Weights of a small transformer language model.
Size: 16 layers, width 128, MLP 512 GELU.
Architecture: LayerNorm before each block, untied embeddings.
Training: 114M tokens, 9629 steps.
Each number is 500 + 25 x the weight over the matrix's rms, rounded and kept within 0 to 999. Layers, rows and columns count from 0. Numbers have three digits each.

# down: layer 10 MLP down (transposed), 512x128, rms 0.104, rows 378-397, columns 64-127
# up: layer 10 MLP up, 512x128, rms 0.112, rows 379-398, columns 64-127
down378:471459514506470480533500522525488512455494529487489521547502499448488490491468487487506495509485537520467473494519511493482478458485516505540524462542516496503490508504527535499502516517494465
up379:499473501559454544490482496523503504531521477516497558475540480515519490479514499513516518513482489510498518491466515456511490472513499476530531474487526497478498517450500481493527474498505475
down379:517510516498473491506547485504479492492527531515538499530504492518522501480495479513520514501492470475508506498453460475477487501457493495507511526497464553526476496504522492529478524506490512
up380:479532502456501504515518513523506503467539553479487478491508471476535523451483580489499465498523473516491504502507529457489506477471478507481519509476477502472514514520533530519525510504465507
down380:521474470527472512519477467503510511490504488535505520533479498513472488499529477518499537487464519489496469504475481533498512537489521520489531471516496497519499502471488498516524501493511505
up381:495523512461512453495486521468489501492481489523471510497473542550522484498521468481506554504525479511469547499494508459472515476473491497493491472502521494445518483527535511483482498554518481
down381:531461481487478543487478495519519473482482481538505499529541463471499500496495452469479517483482498518517504549468522523518492505474521510527491505511476493537507509495497499501506458476495521
up382:504462526519488483484490496505483536530491513474452528527532519512478464526520472520496491512496499482495505510479476519499522488493517469505478458513505470532531469500494497504469488447520469
down382:490552516528480498492503491481497517504495507475457493483511540486502511514494501498447500503509470522500513509530514522515500490493504467527522555503492522484517508474522544511498536526507518
up383:484495538512494495490496485504497480549530521479502475509507490486491511500482531508519490487528487483508512510473506473480527502501491459534514511480499469495464483539474545496507507519509492
down383:493479503510493481543517481518496487523495495511527472524486487476517518486472508501516506465539479500511519528508512486462524505490485490504489500470524444507439475531487544491476487498501490
up384:485463487496497513476491508508500530498508519492510499505494476509495517505537518461475490459524513453455517520516498500504493475514507477525525474497525500518497462512509517472526474457505504
down384:474501520514497515498496487503494467505491489510479485499485529508510506507474474528499527508486474558534500476483503478511511524480484529486495508535510496503484496472504457524472518521491488
up385:541475504484502439530479461548461500520527497509527520564485497501523491528501516497481493541476489472524489480479528452489568466495510502479537492497519490481507520480510514483507457532490522
down385:475537511507472492518528507497539499493458466495523505468525496548515533498499492512491483467468487525477500510525514522488503500510495486475537524461480549460541518497513527480483493471455468
up386:520456524554486464490498520481535490486493549547493484513459499485482501487490481473516487456476474507519539497426478502531476499494516509477515487461505445500427494501478462490520490446506470
down386:551485466505490503498501484497446528473478465459459528512517504492438499500467504540468523570549524533552532544508496479521510481491472545500530475486533522462542492497486495490479502485531496
up387:498451534568518504515452471518536495523489529529498496519524515467532507480521488481511522494491437473515530522494474495505447465468521463526533509504502478535439511468550508505501504447505451
down387:512499518535524507507497541509504453516511510520467525492516505474506544548456502489512534499491548525459492520514507508487460514541466429509513526484496485507527497517439496506495522478472490
up388:500498480505515489479485507489503500542533485491498511485469482502437481474507542476506544483500499531467515476502497487494550498469490514519501513481508469442489542478518541477509478548494508
down388:494500508493457520518498467502473490508511490529520515512539493485474517490535491491478512490521524473537502526467485546536442468498480433505475485517488505485500534492500522495514495519536491
up389:492512511537507534560525507480472507547483554503489494538532498535477510513490485501504481485488468540463540495513525482497488482496509503518470459459482447496518471488553508474494469536453505
down389:486494501523499526494474491472519493478489514492415527496534488487528521492503512464542505513508551509467513564473486507459490502526482518492470465472504567523505527503490517485499518491526506
up390:464464502567489451518496478500518506505493520477478529515491457483456517467489494503537503481536455510460520435490474495512507489493450512482581535506520520497459516536482489526518521526501534
down390:515540478486536501472485520502520474516482521468411501497470516466457517547478501511463501500502484483503493477456501501507510465522510523505467537540503465479530529484485503534549526541513479
up391:515499502505532470511518485535532516488494491498504557517531507504465467479471522469475523482517491489512526477482531462538569487501527494516529504499486487472507494454462515494540481503498452
down391:507500506477494486516462548509489500496492483491534494482485487505497516540526506534489524513480499489475481518507471521485490486514516501476497444520473498538468499529485515441473465531474518
up392:556490526504441469482514512538504484466488505522502477471497522525493479504476534537502491497497491515496493515465537516488535515490483518512514441493501484509510491486519488500493505521470473
down392:484544483512478539506479500500485486526505520515522512516503470513504491491557487437535490511477476478506522504491423516470474508517467490494480502501488500504530513504490534481527508485518506
up393:511490519482522504484437515511472507522507507512465486475524521482467530523507544486506511502563519476528497525498497508513533476483522464520485485478536495483477489485498530466459487507531460
down393:510516488511500477473545505486506467551502478506543473521542481503503486475502534466480488509459486521502506512459521522475472509485516510461473482489558504503512552497498451523560503473503531
up394:485493468490489523520486487510439469496478556482502494489535520495534501521502524486580498492486499516515514494488490476452515486511487497505502502516534504513530512482486521513495487454515509
down394:521500513527517472514539471509527531467517485498467506503471511492459496479488501518421462507513495500542479522526504512522501498477491496516517495471500481486464477515511461469476512534521509
up395:537482551512495510486478491538546515545490534514521508490502483481515489480457502523514514507466482504493574512475507520512521515538498497515521483473490505509475487522496485498496463523488523
down395:514513503515502528537497473506504473473528497496541498502516494501491509522508492516472499510559513517482441497543488495508486505512528477466487544492506433486514505468530497498467511476497458
up396:470485535504512453482472471521469498527481525516516523481500517470507510523520488507504491470492480478483523509473482480494534471499483485524499506472515522530492493531492540493499520485514488
down396:469496514493502453530496492513480490505515511533483501476508497514488519531527487519523507482512506482511536527473512473469509477487481505503520502476503454493492473536475549466488500493487469
up397:493494509472491460526493514465485443500499499514478516500510531466525497507455473490498500491526468526533529540503539514498480475463524503477508511465497476551522479518551536482516522492560503
down397:490513524503496515513507487466465502549516493512538509502477534453493498567465481503486477516492552518531498531470521563487483506514498513520495520542521402515482486490507470500475467543474545
up398:485520508511531459525456511497477497462469529521473477501526542530509538525508464480484524507532467502520528511497514549448510455444490504487512509476487490507505505535488485501496487491506453